{
  "n_head": 6,
  "d_mlp": 2304,
  "vocab_size": 8192,
  "activation": "squared_relu",
  "norm_place": "peri",
  "attn_scale": 0.102,
  "init_std_qkv": 0.0184,
  "init_std_o": 0.00361,
  "optimizer": "adamw",
  "beta2": 0.98,
  "lr_head": 0.00708,
  "schedule": "wsd",
  "batch_tokens": 131072
}
Each number is 128 + 24 x the weight over the matrix's rms, rounded and kept within 0 to 255. Layers, rows and columns count from 0.

# layer 9 attention output (transposed), 576x576, rms 0.033, rows 289-299, columns 288-431
[[ 87  84 135  64 112 140 142 130  44 126 134 145  81 111 118 142 106  99 123 138 159 136 146 154 156 141 118 164 153  84 116 194 115 100 112  85 115 139 104 141 169 158 100 124 166 146 162 135 122 165 134 169 113 112 124  97 175 140  77 103  91 114 119 137 151 155 133 146  98  94  80 110 110 138 117 123 129  72 142 143 199 170 131 143 108 162 144 179 142 180  77 155  96  96 138 157  77 142 139 111 145 111  89 128 111 108 116  88 116 112 169 114 160 120 125 116 101 126 109 118 135 146 154 102 150 140 141 124 149 131  95 179 122 103 138  91 124 101 123 125 149 117 155  86]
 [190 106 152 141 116 121 174 107 141 172 121 121 111 106 110 182 161 124 144 103 129 129 125 133 117 100 162 102 117 160  95 127 156 156 129 116  85 100  94 146  79 126 106 138 108 131 149 157 129 110 103  98 145 120 102 129 169 124 148 139 157 137 131 119  98 146 147 116 126 130 138 123 165 128 149 134 146 144  79 165 137  93 102 141 104 116 160 129 118 136 173  93 112 112 128 146 128 108 101 142 116  99 153  99 105 106 117 123 154 143 105 121 163 103 164 136 118  94 129 174 139 172 171 108 173 120 116 163 129 151 137 113 137 120 162 127 177 149 115 162 129 105 124 138]
 [162 119 162 103 120 118 119 136 113 105 127  85 101 125 120  80 162 130 115 177 144  94 121 115 152 132  89 128 100 153  77 105 134 142 122 112 137  83 131 132 163 133 126 118  80 143 101 119 134 134 145 123  97 169 133 121 139 151 124 120 118 115 155 134 124 144 153 111 124  94 151 163  95 110 126 106  94 127 133 148 117 203 152 115 147 135  91 142 117 138 134 154 159 123 163 143 158 134 135 106 142 131 139 154 148 152 133 144  96 152 130 156 126 126 138 127 136 142 145 141 123  90 139  58 124 139 157 120 103 129 133 156 125 131 136 131 126 125 116 135 142  94 129 110]
 [122 107 156 105 143 193 167 143 150 171 157 113 147 162  98 124 109 157 100 159 120 163 147 148 134  84 119 150 103 118 114 115 160  94 205  87 122 148  87 111 146 130 120 128 163 165  83 132 143 159 166  74 163 165 102 129 143 159 126 172 156 136 101 166 123  98 165 106 138 118 134 138 150 124 130 165 159  98 126 138 147 123 136 121 147 162 116 113 121 119 101  79 113 131 105 150 111  88 139  94 126  91 109  83 190 114 140 140 121 133 119 137  97  84  98 108 182 125 136  94  83 122 114 122 132 139 124 128 123 113 115 184 130 107 133 107 100 131 145  92 130 121 146 138]
 [126 125 133 114 114 134 143 113 172 123 120 119 115 106 120 159 138 125 145 140 101 125 117 116 110 149 172 123 100 170 116  81 165  63 125  98 118 106 100 143  67 106 106  63 144 148 116  94 112 184 122 114  87 139 151  86 139  77  97 120 150  92 126 122 114 107 128 130 114  82  91 158 140 110 133 112 132 101 135 137 119 137 181 101 114 126 187 148 135 168 122 128  69 119 147 107 154 122 143 132  29 118  99 126 103 128 119  93 110 102 130 126 115 141 150 180 138 137  88 151 147 112 116 152  99  89 130  98 123 184 147 172 166 137 124 131  89  90 116 171 113 130 125  96]
 [106 148  93 106 126 128 177 104 169 157 139 142 131 143 141 121 154 126 129  84 110 134 147 110 140 170 157 141 154 121 122 141 142 105 132 133 101 134 108 116 120 155  90 108 100  92  89 129 123 147 112 140  94 123 116  99 123  74 113 129 159 105  87 123 103 147 122 155 141 119  92 136 159 139 118 130 124 114 134 153 145 109 125 141  85 126 150 126 169 159 162 142 116 129 142 103 132 115 112 137 111 146 105 112  96 120 114 131 110  89 141 100 114 137 144 162 105 102 100  90 158 123 103 159  77  76 137 169 118 129 133 175 120 122 112 129  75  68 116 119 149 133 111 153]
 [169 159 158 109 131 125 134  93 142 107 134 153 144 130 172 127 125 150 112 133 134 136 139 108 113 122 130 124 162 115  91 168  98 136 101 148  93 141  84 134 148 107 114 128 108 127 148 114 164 141 142 100  97 110 132 126 171 145  66 104 130 130 109 161 128 157 125 108 139 118 139 106 161  87 144 128  99 113 144 146 133 145 110 135 130 158 166 150 153 132 147  99 112 130 159 139 137 135 129 131 118 142 107 139 137 109 119  66 118 131 140 163  95 119 158 196 112 145 146 159 171 139 126 132 143 128  79 182 131 183 141 112 130 133 182 118 157  93 133 136 108 161 125 133]
 [118 136 189 141 113 162 135  59 142 159 119 171 170 133 134 131 118 129 142 108 108  95 126 178 127 138 119  83 133 143 117 132 134 105 133 110 103 167  98  59  79 187 122 113 166 176 126 103 119 176 120 120 144  99 131 119 115 107 153 129 161 176 115 127 106 115 160 142 138 119 166 114 129 140 113 136 103 131 115 126 123 115  86 109 135  92 175 124 102  93 175  74 138 155 135 156 104  88 139 122 105 113 156 138 145 131 116 149 181  86 122 128 112  85 100 114 154 107 158 117  99 121 141  89 141 160 101 124 148 128 189 163 126 171 142 129 134 110 157 122 138 141 178 138]
 [110 173 135 108 128 133  44 118  76 140 146 104 108 164 127 141 100 188 134 106 138 144  55 140 164 113 171 205 150 146 124 116 122 119 142 134 126  90 121 126 157 120 138 153 111 166 131 154 143 143  98 140 113 117 104 142 120 139 121 147 140 131 122 141 157  93 144  55 141 142 132 157 126 181 168  83 128 104 117 134 145 112 138 135 120 102 138 130 152  95 128 116  87 123 126 135 136 129  95  86 146 127 148 105 128 109 141  78  82 139 136 163 137 144 155 163  72 133 107 121 102 134  98  57 124  85 121 146 131  99 139 127 136 123 118 116  98 157 136 117 157 127  99 115]
 [130 111 106  94  97 108  98 106 106 121 145 114 113 140 147 119 128 136 100 107  83 111 117 134 144 116 146 171 153  97 177 116 115  85 126 136 129 154 156 146 149 154 145 141 136 124 111 161 135 108 143 134 171 141 151 108 171 126 102 144 145 137 102 101 152 116 112 154 140 144 145  96 175 131 149 144 130 109 106 102 173  84 119 108 107 112 140 148 142  71 101 131 103  77 126 168 117  98 143 110 151 120  84 125 108 146 140  99 123 106 113 127 143 128 109 149 158  99 120  80 133 162 140 152 110 110 139 119 173 157 121 174 102 167 120  65 119 128 122 127 119 120 122 165]
 [159 105 153 152 153 121 130 112 118 127 113 148 138 122 104 112 182 138 100 138 151 115 132 120 132 130 126 168  99 127 115 108 108 141 139 148  81  95  90 106 117 157 123 204 119 134 122 136 139 121  72 111 115 118 120 125  77 140 166 142 139 142 103 118 118 159 166 116 162 164 180 122 170 139  95 121 112 139 168 121 115  97 198 117 122  87 139 137 138 164 168 140 106 138  89 165 153 135 115 113 141 150 169  86 115 122 116 128  67 124 148  79 138  88 151 130 113 116 142  64 136 110 134 162 134 131 123 115 130 125 184 122 145 109 130  96 142  98 131 120 124 111 126 132]]
# layer 9 attention value, 576x576, rms 0.0349, rows 290-300, columns 288-431
[[133 161 136 146 141 160 129 128 126 110  84 165 156  75 110 122 107 119 122  86 133 119 125 120 137  79 110 158 135 147 167 153 139 156 117  92 127 112 119 156 150 167 170 105 115 130 116 130 155 140 154 142 139 128 131 118  90 117 126 106  85 120 110  86 107 145 125 124 132 129 115 122 174 150 153 164 118 132 153 124 140 131 146 128 113 119 138 108 135 109 149 121 176  87  91  98 142 155 107 189 125 137 138 121  81 134 115 125 105 122 106 160  88 162  96  80 101 141 143 119 168 121 142  83 106 117  60 105 140 116 124 148 101 109 130 143 131 143  72  86 105 163  99 136]
 [150 163 191 148  92 137 118  91 147 151 110 168 146 138 127 113  96 145 145 102 137 124 113 126 106 169 141 117  88 114 119 116 101  90 137 132 129 135 112 158 128 110 159  74 160  84 112 120  85 157 130 154 113 132 111 139 136  98 169 116 119 111 123 148 149 132 115 121 124 125 103  77 167 104 129 149  96 151 110 140  97 120 159  83 124 135  85 144 149 123 109  89 113 148 152 140 112 125 111 138 102 161 113 125 105 154 124  88 149 101 140  92 157 136 161 175 132 134 115 192 167 156 151 122 153 152 155 123 113 196 155 139  98  87 135  86 130 101 142 158 123 125  99 123]
 [117 106 149 141 126 123 130 107  84 135 119 112 157 157  99 125 103 120 150 136 135 141 164 169 165 114 124 107 118 125  90  94 157 145 143 127 140 132 107 106 140 115 124 149 119 123 109 162 107 141 110 150 120 129 117 126 119 110 131 131  98 118 121 121 138 142 145 123  98 105 126 123 111 159  61 139 145 128 122 101 126  97 126 143 145 151 145 147 170 151 150 124 123  96 138 152 133  89 143 166 124 160 129 144 159 170 172 157 165 104 147 132 155 133 169 117 106 128  84 124 121 103  97 102 119 110 142 142 145 188 104 115 107 129 129 139 124 141 158 136 123 113  79 168]
 [144 152 128 156 134 125  82 152 150 163 144 124 150 101 135 140 150 109 120 144 137 129 123 122 129 107 149 134  91 136 120 114 148 134 139 117 188 151 146 104 130 140 133 126 112  90 110 117  70 153 145  95  95 114 144 140 108 108 124 108 139 111 126 117 121 157 114 103 148 128 127 123  92 113 133 124  84 138 146 100 125 151 103 110 149 160 106 146 138 138 115 149 147 109 118 125 178 137 115 138 126 151 114 138 140  82 123 141 181 144 125 142 113 115 137 137 129  97 120 149 153 105 124 134 101 119  87  90  90 165 105  97 137 145 110 147 152 172 110  66 124 155 123 113]
 [116 104 110 140 132 146 137 187 160 173 137  94 163 107 140 157 132 132 106 162 150 119 142 100 108 126 114 170 134 138 146 140 123  92 122 139 118 100 124 148 149 142  88 154 142 163 137 133 114 184 124 147 140 106 148 129 125 116 129 116 106 118 140  80 120 113  92 110 160 112 127 116 125 123  93 112 139 124 139 118 110 119 123  93 114 114 122 119 122 113 109 139 134 114 136 108 149 168 121 174 132 139 177 127 108 120 150 139 167 113  88  93 117 136 128 150 131 121 168 100 130 110 124 136 112 142  71 156 126 130 135 100 145 110 105 114 157 143  80  98 134 193 138  84]
 [ 93 125 140 101  72 148 144 164 111 130 121 142 134  84 120 123  77 121 137 142  97 102 154 141 146  95 112 109 134 136 139 142 172 145  66 100  75 124 121 144 130 144 176 110 157 165  72 119 134 178 171 107 153 103 112 121 116 124 128 139 142 109 102 161 149 147 123 127 130 126 131 156 152 133 143 136 123 141 143 111 140 132 114 114 104 104 129 192 136 118 116 141 104 121 104 115 123 126 107 165 146 113 116 106 101 131 130 120  99 124 143 122 103 106 110 164 149 113 174  89 125 137 159 128 150 125  81 104 100 109 113 126 165 147 160 124 130 151  88  88 116 110 130 128]
 [ 89 103 129 174 144 118 150 115 107 139  92 125 130 120 126 109 106 129 127 117  82 120 179 120 189 101 100  67  94 132 128  58 160 118 149 142 113 134 123 116 117 118 192 139 131 142 133  60  76  75 186 142 109 112 135 100 127 127 115 169 118 119 138 134 117 108 147 154 116 128 130 133 113 178 145 154 135 143 170 127 113 149 119 111 143 160 142  99 125 145  94 116  88 164 103 103  52 107 136 119 121 130 128 149 175  95 152 164 114 117 179 132  89 144  87 139 123  81 118  78  92 127  92 102 119 115 127 125 116 128 136  96 129 121 164 130 148 120 147 124 157 136 104 127]
 [116 183 129  86  67 128 108 113 133 111 146 154 156 143 115 136 113 130 109 169 147 138  84 119 134 121 141 132 103 146 132 103 137 140 111 150 143 119 159 153 158 120  89 167 150 165  98  98 168 167 108 128 166 141 156 167 146 130 116  91 135 132 142  97 123 165 124 130 115 120  73 135 142 167 147 107 163 128 129 119 154 177 134 141 143 100 116 128 106  96 111 118 125 127 158 110 154  76 167 122 137 146 135 117 107 130 100 120 164 131 102 102 111 156 128 179 111  74 129 110 133  87  92 124 159 163 108 165 138 114 140 150 116 134 126 103 137  82 106  81 141 162 180  95]
 [141 118 129 150 170 104  78 124 120 105 110  75 137 113 145 100 137 134 105 180 167 146 161 127 142  92 129  75 136 111  85 117 103 116 187 200 140 102 117  90 162 122 108 135 121  84  95 139 101 115 165 106 163 135 156 122 170 169 163 156 115 128 101 115 120 132 104 190  65 141 149 157 102 128 115 126 155 149 121 128 166 121 129 155  89 118 149 102  85 112 176 118 167 128 117 145 135 117 153 126 141 156 115 187 135 145 148 130 100 110 162 156 124 149 105 115 101 157 122 110 114 122  88 121 102 173 144 117 119 104 147 110 118 114  99 149 159 144 153 122 138 179 103 119]
 [152 109 133 120 106 110 132 117 146 155  89 142 149 152 127 112  64 117 110 113  93 140 128 131 117 138 103 126 150 152 126 154 108 106 124 180 163 141 136 140 151 135 102 156 163 132 111 119 115 144 143 175 109 142 141 116 141 116 122 163 115 144 131 146 145 129 167 100  91 115 104 108 154 100 140 126 123 136 157 171 129 154 165 124 157  87  92 132 151 128  98 122  90 129  94 144 118 108  83 122  90  70 150 182 144 164 165 126 150 126  82 118 104 123 137 157 140 134 118  85 150 104 103 113 176  91  95 173 129 152 177 129 110 148 153 105 128 103 113 142 136 141 143 126]
 [ 98 144 154 110 149 151 170 154  98 149 152  74 132 132 122 170 126 124 143  92 153 117 118 106 120 103 168 119 137 101 149 160 150 126 171 125 166 103 123 107 155 130 116 146  93 132 133 120 107 120 115 125 126 168 168 142 116 152 132  88 132 122 116 150 156 147 118  94 136 133 154 123 117 139 153 132  75 130  98 117 156 112 120  98 142 134 149 142 121 131 120 136 102 151 138 136 149 143 105 176  92 112 155 110 166 130 116 142 133 116 111 155 149 135 119 130 114 152 151 151 107 108 132 127 116 119 139  98 146 145  48 114  95 113 109 147 110 104 128 113 108 142 104 119]]